Weights of a small GPT-style language model, trained from scratch on English Wikipedia: 0.879M parameters.
Each number is 500 + 40 x the weight over the matrix's rms, rounded and kept within 0 to 999. Layers, rows and columns count from 0. Numbers have three digits each.

# layer 7 MLP down, 64x256, rms 0.0924, rows 49-63, columns 192-255
472530478511553449477495471473461540510467478491456471501563489546453454438462506572465571504520523454523504518445535494443574470427471477579528543475502530517583512501507466425584531440547548
464415462527511575432515457530491578572546467519475598528462498518556530502524436554503491608493529480555490494497598495472521493479501499488499564564533513587450600494459496517498554539540527
543524503483504485431453460544492515497523523497482510506462522538474528436434494454432539424505520510465488538518491536496426486509523457453506484519540501480566461470502530463463573479551469
514524532482455471481502549483484513574479514493580541611532444540555534560516480435524438454557515461539423501489413499525436531515567565551541501562501450445545468570463457474473516525495509
528484508548451489486531517542468505561541598484507457485455545474514542458500514522494531488510510458432559474471498513544535563459497534493489535512509501477484565552396495478468550574450490
490468511495472501501498484424476448473508527495407463539473475555480491462519476507390589526468492540521483497554542461519546531532478534468495586486514495525446472424489448460461424542532508
459446494513492547491477480496474492430522453485497517483495496429560488561456504496461507513480491498425539527537572436516380498490553532535561479492551484562502438503543532524502515574478539
516419476539517552482465534506520459493527534502476511467496535430539463529474527501454446489503476491496471461531455509533479427554507460549535378492426487473453479530588517455500500469527554
535498530502497438490481506518495458551526495507542578456442561458483516508480541546484380531470515483491514534398488505479507541491524471505569531516504526510452497514478493497540395494486400
513491542479551503487504488550502499510552449499454483491566526486542567540459493442542483508507494532436412556464563495505480461555532495451487557500523533492510449476551533468540586501548475
470452420510506504427491492476479542525446441511586530474489520553493517455497463502469498504494492477448507548452532502412556536475546475482535387496468535480572479479473531455589538417525528
494509455459608501529464516468507590471477520465552520492405450593526507413492495513477520449474438476477504535539564520486506514427459466549482555479532469524528416532512542462543563539543521
469564534475416546491510535552469512541523474530534447503535539549457495554512475568477514472495542561512592526454465553503485448525497447529497548509476525487529495474463582555531470526445555
504468519494520454496477506506534517474485528518432505430460491516510482482500511494521566566565504525532391542473487523426477512466523504488551473459542487474502474529494510451532438451475587
482530519464472557533488540505501538559530605488532495562508517508521536535506549445508511471503538533512534484468561491576538477516481408471621422445522493491464547485537507503551511519484570